Weights of a small GPT-style language model, trained from scratch on English Wikipedia: LayerNorm before each block, biases.
Each number is 128 + 32 x the weight over its row's rms, rounded and kept within 0 to 255. Layers, rows and columns count from 0. The size above them is the row's rms in percent of the matrix's.

# layer 2 MLP down (transposed), 1536x192, rms 0.154, rows 743-760, columns 0-191
size [ 61  54 113 114 142  37  81  82 101 124  96 111 151  45 127  94  57  86]
[[ 59 133 109 152  76 134 114  93  90  99 134 127 164 115 103 117  81  97 135 106  72 110 135  65 189 118 137 143 145 142 136 145 150 135 129 144 159 120 150 117 101 143 178 147 126 184 165 113 132 148 119 114 122 117 106 129  98 161 128  83 141 112 157  74 134  86  96  86 138 136 209 125 156 116  89 190 104 146 125 143 115 187 127 133 122 156 102 143 126 130 200  88 135  99 176 131 155  94 127 147 159 189 153 130 186 128  81 211  85 154 116 144 168 171  98 130 156 111 162 127 170 196 120 136  98  73 121  96  85  21 162  93  93 121 155 112 145 101  92 104 149 180 115 154 106 140 114  84 129 144 135 117 162 146  83  78  71  98 117 131 134 115 102 173 145 136 123 102 209  98 140 110  88 113 125 134 138  97 122 177 180 174  76 157 114 142 145 109  80 116  99 177]
 [136 137 142 217  49 167 153  87 101 168 140 154 133  85  97 212  91 131  82 154 120 111 132 156 163 127 139 102 123 183  90 141 108 143 154  93 115 142  89 119  69  75 133 160 137 127  82 127 116 144 105 121 138 148 139  40 143 163 110  71 181 175 135 196  93 137 110 147  73 119 139 120 107 169 106 131 184 135 155 130 101 164 167 152 146  88 127 118 150  79  88 124  77 139 128 110 118 164 152 159 169 132 159  97 143 155  83 181 124 114  47  99 152 101 162 178 101 127 105 137 116 104  79 116 134 126 145 136 110 169 133 140 143 149 197 133 125 101 153 174 154 114 113  84  72  85 117  98 117 113 127 191 140 154  91 149 100  87 118 185  97 121 116 104  81 110 135 117 140 135 107 186 105 162  85 132 149 143 131 175 103 119  93 141 121 122 170 127  67 157 103 181]
 [144 109  73 133 127  89 119 116 119  61 174 191 162 129 125 134 139  70 103 165 148 127 139  74 144  95 159 156 128 171 114 104 138 191 115  61 121 206 154  99 150 145 115 152  38 111 130  76 116 162  70  73  53 134 155  98 134 130  89 112 111 104 141 130 118 143  71 121 133  93 166 115 135 166 155 118 115 145 128 125 111 125 108 165  83 158 172  92  90  48 136 119 144 111 139  71 120 108 112 139 177 173 157 105  35  83 143  96 156 122 133 161 117  93 167 132 181  93 130  97  81 130  98 147 139 102 211 183 144 111 142 146 150 164 102 110 142  86 156 127 116 123 129 106  99 124 165 143 118 136 158 130 119 103 123 141 162 155 126 121 139 139 147 161 180 109 164 110 125 107  87 131 115 169 104 109 104 126 137  95 144 146 141 128 165 183 116 196 157 193 186 156]
 [121  84 162 129  73 154 118  78 157  83  92 107  87 152  93 134 178 152 152  82 153 105 110 198 169 147 135 148 101  64 157 113  96 121 112 109 139 219 136 111 124 158 117 146 183 129 136  89  26 136 106 102  61 110 110 114 148 139 106 141 121 134  79 150 122 126 151 105 163  82 189 127 155 170 173 125 104 156 130 117 144 115 169 155 109 114 121 147 125  86  69 102 110 216 124 155 107 146 135 163 144 141  61 184 117 113 116 119 105 152 180 129 145  99 110 130 164 131 139 174 176 122  88  93  94 146 117  64 152  72 132 120 163  81 136 197  95  88 150 148 152 159 149 138 148  65 135 110 143  85 142 116 169  83 116 162 107 130 110 131 126 126 103 192 136 133 142 116 141 111 100 198 181 147 140 158 132 126 107 175 143 113 172  86 128 118  96 137  99  99  96  97]
 [123 127 160 161  95  75 136 176  77  86  95 111 137 118 121 152 128 112  93  97 105 158 143 142 182  69  84 142 189 137  77 121 156 181 179 115 159 163  51 112 155 113 108 124  90 115 122  86 117 150  85 214  88 111 150 143 102 115 139 168 133 163 102  92 148 138 130 109 104 152  92 133 117 113 125 164 171 109 140 128 155 134 137 147 121 138 131 127 128  93 153 103 169 116  98  73  49 121 129 101 130 100 156  99  92 195 138 134 130 119  87 170  73 114 143 154 117 128 130 166 106  95 158  61  94 146 188 101 139 188 109 155 112 155 145 115 122 116  83  95 143 114 126 148  99 117 176 150 143  90 152 145 112  79 133 136 209 181 189 133  82 110 116 148  90 106  87 116 138 148 156 161 102 177  97 219 109 140  98 173 163 162 143 187 132 149 146 104 162  72 101 145]
 [147 161 102 185 139 200 182 195 120 176 151 131  72 156 169 163 154  78 125 179 150  94 134 120  96 103 106 139 172  97 173 182 133 106 119  91 167 124 172 141 127 104 119 124 128 149  84 110  82 146 120  58 114 130 114 115 175 106  99 137 111  92 105 151 130 196 113 146  84 108  97 179 169 121  56  85 101 111 134 134  94  83 127 115  97 131 160 141 104 138 135 102 151  97 156 108 184 173 159 127 168 134 135 136 137  69 118  55 116 127 135 139 123 121 131 121 128 115 141 106 134 136 197 125 110 141 143  66 156 148  79 169 190 159  67 117 130 141 101  73 121  99 135 101 168 100 166 146 135 135 117 102  95 119 122  99 182 108 179  93  91  85  97 168 120 125 129 130 168 158 129 112 127 103 224 151 110 159 154 130  64  82  80 120 141 112 176 150 113 167 135 172]
 [131 140  91  91 138 127 133  84  66 178 114  68 176  70 161  91  83 160 170 165 111 129 107  74 115 151 134  69 179 182 121 123 137 126 154  97 115 165  93  97  98 189 181 122 153 149 179 175  96 174  93 132 144  45 101 161 136 107  59  83 178 131 110 108 151 106 107 150 139  94 106  87  81 131 139 141  71  84 128 126 146 172  81  69 136 168 141 130 112 107 144 133 151 128 128 155 158 107 145 182 104 124 106 129 147 140 100 195 136  95 100 111 130 141 142 163 147 138 102 125 108  60  98 119 113 110  53 156 147  90 155 178 178  97 161 173 108 146 123  79 111 115 119 155 126 193 130 135  89  99 143 154  88 174 133 167 159 114 148 183  91 146 110 131 130 103 152 149 132 147 107 128 165 115 124 113  71  78 122 169 150 153 166 134 150 165 110 156 155 129 173 159]
 [ 51 137 119 158 157 130 123 161  93 155 165 127 118 111 127 141 166 128 104 114 143 171 150 178 137 126 166 148 135 150  73  79 125 164 169 136 153 166 185 120 107 174 139 204 196  54 139  84 134 132 115 113  98  55 129 180 162  99 158 133 158 206 117 110 153  96 107 155 172 122 117 123 188 147 118 110 153 133 145 189 117 136  90 123  43 117  79  72 132  86  85 120 113 163 125 173 136 139 140 145 180 154 138 127 115 105 156 130 138  87 133 149 140 123  92  53  89 176 125 142 144 108 144 139 129  89  98 132 104 104 131 168 134 112 128 127 121 220  94 108 154 109  73 104  64 115 161 121  60 102  89 161 131 155  96 158 142 108 121 146  87 123 118  67 105 106 142 128 111 141 125 134 129 158  78 151 169 175  76 100 146 122  99 109 139 102 139 124 108 134  72 172]
 [107 120 123 135 186 129 122 135 126 153 116  73  97 129 122 130 132  83 149 181 125 103 180 139  68 109  97  77  77 126 131 140 141 182  80  62 172 141 135 167  66  88 150 117 163  87 113 146 167 167 144 121 122  55 102 148 125 116 135 162 133 132 177 110 126 102 129 151 135 114 111  88  95 107 149 107 148  95 198 118  97  92 161 170 104 133 116 175 157 154 112 111 127 120 179 128  96 172 179 177 150 125 124 143 134 125 139  69 124 187 115 167 197 101 149  87 149 126 167 124 174  84 214 100 111 108  61 132 120 122 129  42 144  75 121 127 111 119 101 139 135 112 141 192 125 174 120 118 111 140 192 128 138 150 165 116 153  83 163 117  93 130 165  97 124 114  81 101  85 163 106 125 140 100 107 152 117  90  76 162  69 142 153 177 121 211 129 102 120 102 154 132]
 [121 125 144 119 154 121 135 134 119  52 119 158 184 121  54  97 125  99 131 172 122 134 140  83 168 148 129 161  95 165 108 186 144 112 103 121 171 152  99 158 121 101  99  90 116 170 173  45  77 100 116  39 116 185 136 149 132 167 124 167 159 109  89 188 177 138 108 143 132 102 189 140  82 145 155 130 161 137 161  87  96  99 155 143 152 164  97 126 156 125 127 135 115 165 163 132 137 133 120  95 127 140 124 108  72 117 108 127 145 130 175 171 137 163 108 111 186 193 178 158  82 130 153 115 109 156  86  72 146 157 115 139  94  70 184 131 174  44  86 152  49  89 133  66 120  59 143 131 151 161 139 144  63  90 132  97  88 128 143 141 115 130 108  81 103 126 135 113 131 117 151 142 139 152 117 153 133 140 166 134 141 136  86 126 137 158 176 143  99  85 157 128]
 [181 180 155  99  80 130 158 122 115 197  68  97 138 107 119 155 116 164 141 155 144 146 152 179 129 136 135 199  82  91 157  90 144 118 211 169 156 151 113  87 106 142 122 152  81  86 117 105 119 137  93 110  76 142  81 152 115  74 183 142 126 116 113 163 193 171 127 117 155 139 125 163 133  71 117  94 104  73 168 125 111 152 114  68 196 105 162 121 161 131 121 121 125 130  94  86  72 120 124  96 144 112 117 127  63 119 170 111 128  82 134 130 125 121 182 102 131  70 148 136  76  65  98 124 129 174 147 189 140 113 108 101 112  87 127 141 142 134 141 149 141 120 163 134 177 181 108 172 136 114 107 119 142 146 115  65  89 165 139 148 138 130 151 173 131  88 150 223 150 173 105  78 114  99 103 105 100 138 130 157  94 158 170  95  80 141 136 105  91 144 156 166]
 [131 179 109 115 123  95 165 146  72 127 115 128 122 147 109 165  94 107 163 158 170  85  71 125 115 129 109 111  96 131  92 165 146 214  69  68 106 150 140 141  85 167 127 119 130 109 134 171 190 190 139 121 142 121 142 137 145 158 164 119 162 153 124 108  87 142 115 151  93 122 136 112 108  60  71 109  70 142 150 157 138 178 146  89 111  97  43 136  77 116  99 110  81 136 144  90 106 189 203  76 155 131 155 120  86 156 180 114 178 130 156 133 151 112 137  94 164  89 112 131 125 133 139 146  73 120 181 109 134 174 146 115 198 137  91 125 137  90 118 192  79  72 126 112 110 110 167  80  89 158 130  68 126  97 157 138 140 111 123 144 152 102 144  92 106 116 156 101 146 137 177 180 144 181 162 187 120 125  95 124 132 157 119 148  96 192 111 121 133 120 172 137]
 [147 187 133 108 116 153 212  53 108 121  86 107 131 146 110 120 164  89 134 109 169 108  97 120 134  67  95 143  85 114 134 108 109 133  99  92 145 124 152 131  88 175 201  80 166 132 118 123 142 147  94 117 108 152 116 124 124 102 153 201  85 109 131  90  84 214 165 125 139 111 113 123  85  58  88 134  81  93 139 130  63 141 168  98 109 155 207  97 157 166  51 172 113 138 105 136 123 134 122 118  88 120  96 112 120 117 132  90  98 104 137 123 123 168 130  94 132 171 125 121 147 100 149 165 147 129 109 165 169 194 105 111 143 102 195 136 187 109 179 135 127 122 118 108 163 153 141 159 121 139  94 184 142 141 157 123 131  64 127 118 177 126 155 157 154  74 164  72 138 182 158 102 130 126 155 146 131 160 120  73 105  96 138 105 155 167 104  70 159 178 124 150]
 [155 145 168 103  89 172 135 193  47 112 148 125 112 156 152 165 164 105 147 156  81  62 124  82 125 147 117  76 152 144 108 162  98  72  94  82 191  99 107 168 130 119 164  84 198 134 167 120 110  91 151 136 142  96  84  81 136 122 197 150  86 158 120  91 142 153  83 112 145 168 147 115  76 138 116  98 152  95 136 146  88  73 154 182 136  90 162 129 180 106 173 195 142 142  72  67  71  91 113 134  79 124 176 100 123 203 153 122 111 101  93 180 143 114 104 149 107 127 150  82 144 114 127 161 145 146 125 138  72 164 104 134 104 120 175 132 101 102 131 137 116 123 119 102 158 182  99 119 111 145 108  95 124 123 130 147 174 166 149  93 133 158 141 128 147 147 141 120  77  44 132 127 106 150 169 139 108 152 151 150 111 154  65 147 138 167 157 107 139 122 103  94]
 [109  80 169 176 100 185 192  91 113 172 117 119 184 105 122 185 145 128 121 122 139 165 148 185 120 118  88 124 174  76 140  90 139 143  85 124 183 155 138  96 164  91  85 150 135 149 152 126 136 207 187  82 137 123  90 127 147 131  84 111 186 169 145 117 108 101  55 124 113 177 122 140 136 151 134 120 153 115  94 116 116 137 111 134 150 127 204 137 141 159  46 107 132 119 137 179 138 105  78 185  57 148 148 146  95  95 143 148  86 110 140 209 129 137 108  81 115 111 133  89  74 102 137  88 136 125 152 151 102 108  72 111  55 130 121  73 154 129 103 149 125  76 134 137 140 158 108 152 106 144 130 173 143 108 128 192 116 150  60 123 164  82 127 153 141 103 112 127 132 154 158 120 146 133 140 137 107  63  88 136 174 169  85 147 104 166 103 117 122 137 112  78]
 [151 118 127 143 134 125 130 141 139 161 134 118 167 102 160 161 106 119 181 119 117 114 135 113 109  82 191  48 167 166  96 134 151 134  80 140 111 106 114 120 137 149  64  95 170 106  78 108 124 132 191 151 141  68 127  83 116 192 135 149 113 153 163  97 152 113 105 173 114  88 151  78 144 141 174 115 136 172  87  94 100 176 108 159  69 134 107 204 123 129 142  80  76 125  80 115 187 117 129  88 159 111 111 109 102 200 129 137 187 108 107 120  85  76  86 154  91  69 107 158 146 125 184 150 106 115  98 112 156 157 201 104 125 155 108 116 156 128 116 158 108 113 138 117 143 170  86 129  98 106  87  47 114  80 112  99 158 147 136 149 107 189 117 183  70 149  94 104 146 138 135  87 165 154 145 167 108 134  93 113 134 176 134 142 104 143 144  89 192 152 117 160]
 [123 142 129 128 137  93 116 165 157 130  55 178  68 138 166 153  98  85 116  98  68  83  91  84 135 125 131 121 110  95 202 106 133 163 153 153 164 110 132 111 164 159 124 126 179 150 118 144  74 175 111 160 126 113 133 152 132  97  89 185 120 105  73 100 124 156 109 169 144 196 107 149 175 142 155  66 108 126  90 141 135 113 128 105 102 162 133  92  83 141 103  68 170 164 133  60 120 126 142 136 157 146 134 156 133 152 132 110  87  75 138 141 159 129 187 140 122  99 144 154 198 142  85 179 163 150 187  89 154 146 140 149 105 134 100  77 163 125 174 160 136 122 106 132  99 172 190 113 120 109  86  71 133 126 115 151 131  80  85  61 108 164 144 141 145 131 127  99 126 117 148 114 147 192 107 130 161 149 107  92 176 138 179 133 152  65 152 157 112  59  65  97]
 [116 117  71  62 162 104  76 170  80 110 134 132 167 124 134  78 117 127 141 108 109 136  88  87  76 138 127 104 163 135  81 158 131 128 115 142 136 170 197 177 137 107 166 152 119 170 121 200 118 134  81  97 158  87 126 120 121 178 116 166  86 128 159  84 187 137 204 147 154 122 139 142  70 134 148 161 183 150 186 140 133 104 145 155 156 105 109 200 118 114  63 172 134 161 116 102 105 203  96 129 115 126 104  61 172 132  96 127 138  88 139 124 154 137 170 116  72 133  84  77 106 120 160 146 149 140 120 151 101  58 102 106 135 180 116 130 119  97  79 120 118 168 101 156 138 110 147 175 122 168 139 107  98 165 132 136 136 120 101  89 125 167 110 153  92 157 147 128 150 172 166 101  94 112 143 113 117 133 111 179  50 156 130  73 188 109  76 126 116 105 169 142]]
# layer 2 MLP up, 1536x192, rms 0.149, rows 744-761, columns 0-191
size [ 58 116 117 125  35  83  71 103 125 101 113 144  50 134 106  66  91 124]
[[114 126 144 109 150 136  96 126 167  60 118 122 128 132 151 100 147  77 121 141 188 178  93 128 130 106  85 159 130  83 187 136 140  80 180 158 168 155 140 135 174 190 150 191 133  98 133  87 131 110 116 132 136 109 116 138 131 109 112 130 120 114 107  85 202 118 200 121 108  77 103 102 132 113  72  97 137 122 120 130 118  89 187  98 101 137 112 112  71 160 144 141 171 150  58 188 165 144 177 102 134 142 121 121 146 126 164 111 189  97 222 138 158 134  97 105  68 122 141  85 115  91 109 175 145 124  72  75 183 167 134 105  67 100 140 144  77 126 137 115  83 147 159 166  89 120  86 147 127 111 138 133  94  79 111  97 180 155 116 145 178 148 157 177 113 126  93 115 104 146 144 123 176  86  92 103 114  99 138 115  82 129 112 165 125 132 113 191 182 117 176 132]
 [ 90 163 125 144 130 117 171 166 167 134 137 123 108 132 121  79 106  92 190 100 149 162 137 149 111  99 139 118 176 179  83 151 117 111 182  62 123 128  78 117 114 134 138 125 176 158 155 111  97  65  95 116 121 152 155 177 130 142 123 131 124 105 180 114 101 158 166  87  96 122  73 157 137 180 165 129 127 120  97 131 136 112  79 180 150 134 106 145 124 172 112 134 187  99 116 139 144  63 152 102 168 107 136 127 168 143 141  66 109  84 191 127 116 175 128  69 133 126 148 157 124 140 107 113 150 146 159  95 103 129 151 212 148 103 130  99 151 101  82 186 113  90 149 205 101 134 127  99 141 121  77 144 197 194 126 145 111 102 114 107 162 100 102 136 147 118  90  56 132 124 186 111 109 199  91 104  64  49 139 108  78  95 133 129 124 174  92 149 125 136 111 144]
 [162  98 113  91 147 103 109 172 157 148 148 117  89 128 160 135 165  87  67 107  65 156 125 153 108 180 130 145 111 136 140 123 185  84 133  94 155 137 162 132 131 145 115  89 127 163 121 101 184 169 120  72 160 145 170 171 118 155 143 111 134 130 126 174 116  95  33 109 172 122 117 110 124  93 131 184 100  63 125 104  96  78 127 122 167 123  81 155 150 134  99  85 121 144 174  99 175 131 170 139 120 118 165  95  48 187 101 177 180 156  79 200 128 144  76 148 114 107 137 103  80 122 108 115 114 107 135 142 138 126 112 109  48 128 108 123 110 165  92 120 206 127 154 138 164  67 116 147 172  96 141 104 123 175 126 166 183  87 173 160 139  91  81 109 116 110 143 127 156 172 190 117 140 158 121 148 140 171 102  98 101  98  99 185 119 142 149 129 156 127  99 100]
 [170  73 125 154 124 136 122 137 138 136 168 124 134 178 124 159 109 134 104 108 141  75  90 152 108 153 146 133 168 129  90 158 131  98 129 147 155  81 176  95  73 116 122  95 126 166  98  88 178 121  88 131 139 175 136 131 162 144 113 111  95  99 125 160 157  78  72 108 161 107 148  87 126 133 173  91  95 129  94 157 114 111  95 147 147  73 133  71 145 139 162 149 110 188 121 154 161  99 108 184 128 139  90  94 143 139 128 123 114  87 129 166 161 110 111  90 113 192 189 121 130 177  95 127 104 109 159 106 142 127 147 142  27 111 102 143 169 121 150 161 109 108 195  76 191 119 126 122 195 112 139 128  52  96 134  98 179 103 112 173 115 144 137 142 126 127 173  81 127 114 143  43 145  77 184 141  86 149  71 154 126 131 192 122 173 154 153 111 125 152 206 144]
 [148  99 133 154 129 164 102 125 112 104 134 132 153  80 101  78 121 168 219  80 174 135 124 128 136 118  90  84 109 154 137 134 159 110  88 145 134 125 151 139 123 160 123 114 170  68 102  93 132 147 121  95 104 154 105  84 110 104 136 147 123  68 188 183  56 113 148 101 124 160 203  86 127 111 147  74 111 149 122 137 145 152 181  79 162 153 120 178 121 139 100 128 137 168  90  46 104 135 152  92 137 191  97 138 114 154 105 110  93 146  82 130 137  83 111 174 153 153 113 114 137 135 103 137 114 154 103 112  96 147 114 125 130 112 116 123 141 108 113 187 129 127 125 170 140 130  94  32 156 207 147 183  90 147 160  84 154 148 137 195 115 150 176 171  67 138 167 118  98  92 149  95 175 179 138 158  94  98  95  82 113 155 192  71 105 119 108 129 153 116 120 107]
 [182 142 115 110 117 129 165  72  88 151 112 103  57 119 155  96  96 163 154  70  99 104 119  88  62  68 118  60 115 146 126 156 101 102 134 137 120 105 131 134 107  96 118 133 125  98 147 118 149 117 126 166 107  99  85 133  68  61  81 116 166 138 146 185 178 156 138  89 168 153  85 150 160  81 111 148  97 124  64  90 108 139  88 211 140 124 126  92  84 100 160 147 134 186 143 173 119 136 122  93 129 135 101 204 166 118 150 156 119 111 166 123 145 180 147 126 126 126 118 189 131  99 128  85 148 150  70 134 103 141 112 147 139 118 149 169 140 178 117 105 116 144 101 158 165 154 124 126 237 154  95  73  84 194 140 188 151 148  83 154 127 174 133 140 158 167 164 144 129 144 140 118 145  88 124  93 151 122 118 154  65 137  91 149 158 160 157 152 116 144 144 133]
 [ 76 162 122 162 129 131  85 157 149  85 132 107  61 149 102 111  87 126 119  75 112 139 193 138 117 174 165 140 107  91 129  88 163 120  94  53 132 152 160 151 129 148 106 188 126 119 157 136  49 150  98 102 133 151 160 159 138 147 173  79 167 111 133 156 145 121 118 135 120 119 157 163 100 123 130 151  87 190 130  70 131  85 152 127 139 136  64 158  91 132 113 119 157 169 139 116 176  95 183 137 107 138 141 180  86  94 140 172 116 144 136 107 127 182 124 136 119 155  41 139 156 105 141 173 173 113 104 143 148 117 122 148 142  92 135 124 158 202 112 160 153 122 117 116  93 155 148  87 121 151  49 181  76 156  91  84 125 122  92 148 171 119 127  79 176 137 178 101 132 151  24  73 101 143 115 140 110 108  94 157 163  97 179  94 149 107 133 117 144  96 106 147]
 [118 116  85 139 110 102 112  77  99 148 123 119 136  90 177 129  77 173 167 138 155  71 104  96  85 120 172  95 124 113 181 146 117  99  90 144 120  84  72 178 125  61 141 163 156 169 146 146  96  61 141 145 117 179 105 106 112 153 150 105 122 152 116 139  71 108 110 147 103 134  83 147 135 165 153 159 142  78 126 155 140 127 174 158 209  97 127 106 137 158 143 104 128 121 143 143 126 122 154  80  91 193 129 102 105 117  75 146 116 168 157  23 161  94 157 158 148 102 162  84 106 209 103 110 108 104 186 109  99  65 116 106 139 136 176  72 116 108 125 108 103 167 159 161 160 181 158 134 162 150 119 124  99 111 173 126 190 174 127 162  75 160  96 119 119  92  95 119 121 142 187 135 137 105 106 124 141 158 169 165  89 110 179 141 114 136 132 110 120 102 135  71]
 [145  89 109 102 111  89 140  89 113 138 175 127 142 134 113 136 163 128 112 111 137 122 157 101 130 144 115 127 101 121 132 136 122 117 147  80 119 156 138 135 156 117  66  88 117 125  65 165 118 127  94 227 168  90 118 112 113 170  94  97 124 165 106 181 147 102  95 152 153 106 106  66  79  66 170 148  50 179 179  85 139 134 114 131 152 187 141 167 152 211 117 151 166 135 162  93 103 163 183 105 130  79  82 109  81  87 164 131 112 144 110  82  98 108 167 151  86  99 115 179  92  94 137 109  99 127 128 154  93 138 125  93 133 174 110 153 183 147 108 157 154 138  64 140 141 149 118 144 135 185 191 107 124 161 192 211 100 115 155 169 128  98  96 130 170  53  75 142 147 125 107 168 167 145 152 127  83 113 118 113  78 130 119 153 125 153 112 116 157 141 129 140]
 [135 114 167 153 116 125 130 127 100  81 189 142 108  81 102 130  59 135 194 106 151 137 130 102 130  89  83  87 123 124 120 170 133 145 144 115  91 123  99 135 128  61 117 149 165 102  94 115 113 138 140  55 138 133 182 140  89 149  73 134 120 122  88 160 148 135 153 170 143 119  64 138  81 119 108 134 127 142 102 116 105 107 112 149  62 145 102 130 125  94 115  65 144  91 139  87 149 192 133  67 150 142 154  97 156 201 140 106 133 105 101 142 143 158 163 191  97 141 146 171  79 198 114 152 136 159 173 137 104 129  94 184 156 104  70 157  83 135 116 136  96  99 136 154 128 146 142 145 138 115  51 141 103 153 119 142  93 181 190 156 159 137 154 152 197 164 120  80 134 107 174  41 203 137 148 112 172 117 128 141  87 104 124 100 105 154 124 151 150 100 153  73]
 [ 95 182 156 178  85 161 167 150 144 160 140 141 131  86 176 155  92 128 150 106 165 117 180 222 109 124 119 148  74 115  74 101 143  86 101 143  86 138  77 105 110  95 157 135 159 127  82 112  90 110 136 169 128 137 124 185 104 126 102  80 164 135 182 167 102 118 136 174 165 225  70 154 143  96 138 149 107 122 124 155 125 101 153 116 118 148  88 165 192 153 192 188 157 115  82 139 100 136 108 104  95  91 133 157  80  96 105  88 125 145 159 148 100 191 142  95 143  77  84 138 139 139 150 183 190 105  82 109 160 130 112 154 140 125 143 105 155 113 154 119  86 145  90 122  72 184 107 130 103 186 105 127 105 120 112 152  94 193 141  88 148 107 115 132  97 126 137 122 140 147 181 129 142 138 100 121 129 104 153 153 122 119  64 105  59  80 147 137 123 124  99 101]
 [115 216 175 121 162 156 136 108 127 173  92  99 160 138 144 114  80 129 102 100 221  98 104 116 144 128 152 178  70 147 109 131 156 108 175 149 127 121 127 142 107 155 145 160  93 126 118 100 135 146 125 121 153 112 124 103 106  91 163 119 178  97 142  99  55 104 138 139 164  75 118 177 105  90 172  86 129 146 115 178 104 148  86 180 115 118 114 137 179 193 151 118 154 155 120 166 177  90 136 147 158  58 126 144 192 135  74 133 166 127 116 126  67 134 193  46 126 162 107 160 143 160 127 156 126 122 135  92 155 133 174 114 139 130  81 108 149 110  90 120  39 108 160 127 151 155 128 160 132  80 168 107  77  94 171 181  91 123 158 102 111 157 160  86 103 151 150 119  88 152 132  94 116  93 101  99 115 127 164 151  63 125 130 126 134  90  88  69 127 120 145 111]
 [161  92  67 136 126 162  94 130 128 192 169 131 123 148 132  86  95 118  98 123  91 165 103 129  99 123 127 151 134 148  97  77 156  56 120 123  99 169  74 202 106 134  98 173  58  59 105 171 149  95 134 140  87 143 140 132 139 107 109 157 183 135 121  72 196 102  97  84 150 104 163 159 127 133 123 175 140 102 130 151 122 148 127 137 187 141 116 171 117 113 130  70 199 112 115 192 186 123 134 134 139 130 126 208 104 114  63 147 138  91  95 143  93 178 110 116  79 129 141 121 102 126 175 187 120 113 154 121 173  89 130 139 105  90 173 153 117 126  78  82 148 130 161 127 115 108  81 161 127 160  95 168 134 137 149 143 184 143 155 147 123 109 116  97 118  97 124 161 202 184 167 139 108 170 155 132 118 113 168 122  87  72 126  84 149 143  97 141  92 126  79 125]
 [151 184 142 138 123 130 218 128 138 121 138  93 152  91  97 113  92 151 140 177 140 134 139 133 147 189  68 138 118 127 162  99 125 161 109 121 109 137 144 105 161 111 127 114 152 160 162 174 165 143 103  96  89 141 136 148  53  95 145  86  63 112 173 113 107 136 104  99 132 157 168 136 128 182 138 110 143  98 162 161  93 148 167  90  96 154 116 161 136 142 101  82 113 116  91 177 116  83 163 100 152 130 172  78 124 112  65 196 134 121 116 130  98 104 160 113 171  96 168 145 101 122 111  76  69 166 149 126 140 132 111 104 149 131 114 146  95 175 165 130 182 109 171 115 130 149 133 115 101 106 146  77 111 134 170 135  93 178 111 173 171 135 131  96 183  93 104  96 103 124 123 162 110  95 136 108  82 145 149 156 145  77  77 141 198 132  25 134 164  46  64 140]
 [139 152 191 138 120 137 135 167  75 134 105 142 146 130 152  61 111 133  71 166 146 125 104 117 146  61 119 141  99  84 169  92 147 164 114 164 145 129  98 108 120 136 131 124 145 110 144 120 115 152  93 102 171 118 160  99 160 119 175 140 127 143 108 123 103  90 133 145 178  87 125 115  90 166 122 173 136 212 110 136 129  71 120  69 106 146 118 130 153 169 226  82 139 116 144  89 114 138 120 169 125 160 129  87  96 103 100 162  80  86 144 130 147 157 115 150  53 132 145 133 131 101 110  77 173 121  67 125  68 100  90  95 180 135 165 123 120 154 160 136 153 187 135 119 204  83  97 155 111  82 103  99 153 149 112  63 162 184 163 133 148 130 140  91 174 121 128 133 122 125 131 163 169 102 147 125  89  77 159 130  96  98 145 102 172 190 180 151 100 140  75  59]
 [122 139 111 107  99 175  90 106 140 108  91 103 116 100 110 117  99  71 156 175 127 120 107 168 136 141 170 132  91 137 141 106 128  35 131  78  92 152 154 131  98  64  81 141  95 135 119 142 181  73 159 137 148 148 133  85  56 104 146 101 156 132 153 176 157 168 149 139 102  94 129 117 122 147 143 127  75  91 179 117 137 177 184 132  91 136  76  47 119 153 126 154 109  82 126 201 144  51  82  81 144 152 181 128 166 184 144 111 136 121 128 104 163  81 102 119 138  98 111 128 161 149 135 151 123 154  89 129 125 150 182 124 182  79 128 130 145  98 124 125 132 166 151 182 133 112 175  95  95 133 143 131 121  58  70  82  93 124 116 149 183 166 116 120  97 184 149 153  95 179 109 120 127 102 177 128 116 213 115 116 159 128 145 112 141 159 164  98 125 129 159 148]
 [154 128  94 129  98 150 114 161  91  99 131 172 116  98 145 111 173 129 148 102 156 119 116 142 108 119 112 126 142 174 116 128 101 156 174 113  53 147 157 148  65 113 101  84 170 183 123  96 139  94  86 155 116 151 151  96 133 130  75 101 143 124 153 120 147  80 148  86 155 120 139 129 144 116 129  87 109 155 103 122 101 107  98 125 158 147 127 142  99 168 135  97 142 149 148 138 179  80 169 101 179 105 112 188 158 179 188 163 154 125 183 140  61 151  45 172  70 148 111 114  74  92 190  91 125 109 152 174 127 162 127  81  97 166  78  72 112 130 156  98 179 102 118 148 173 162  47 126 131  82 132 133 165 111 178 208  94  91  83  93 152 128 134  95 148 134 156 140 106 107 137 108 104 183 133 129 129 126  73 193 145 157 153 131 119 179 157 124 118 173 129  86]
 [147 129 133  98 134 104 166 156 102 122 150 180 162 156 151 145 126 130 140 113 136 178 100 134 170 113 163  66  91 156  98  55 156 127 111 133  89 151  42  94 121  78  92 117 156  90 155 102 160  77  72 118  84 194 105 132 138  69 144  78 141 105  99  96 123  95  78 121 105 126 137 164 127 126 142  76 168 128 207 170 127 129 174 132 136 146  83 136 147 150 115  80  99 143  94 108 128  89 110  73 180 128 138  99 138  97  89 159 139 128 107 120  93 138 145  94 150 133 127 132 135 152 126  97 147 133 102 133 130 147 134 145 144 175 121 162 196 120 126 163  83 101 154  80 100 126  93 184 182 126 134  85 153 182 161 161 155 188 155 145 130  72 156 158 137 103 122 153 136 159  90 183 133  61  65 135 110  54 167 125 193 123 132 138 161 164 137 177 104 166 165 129]]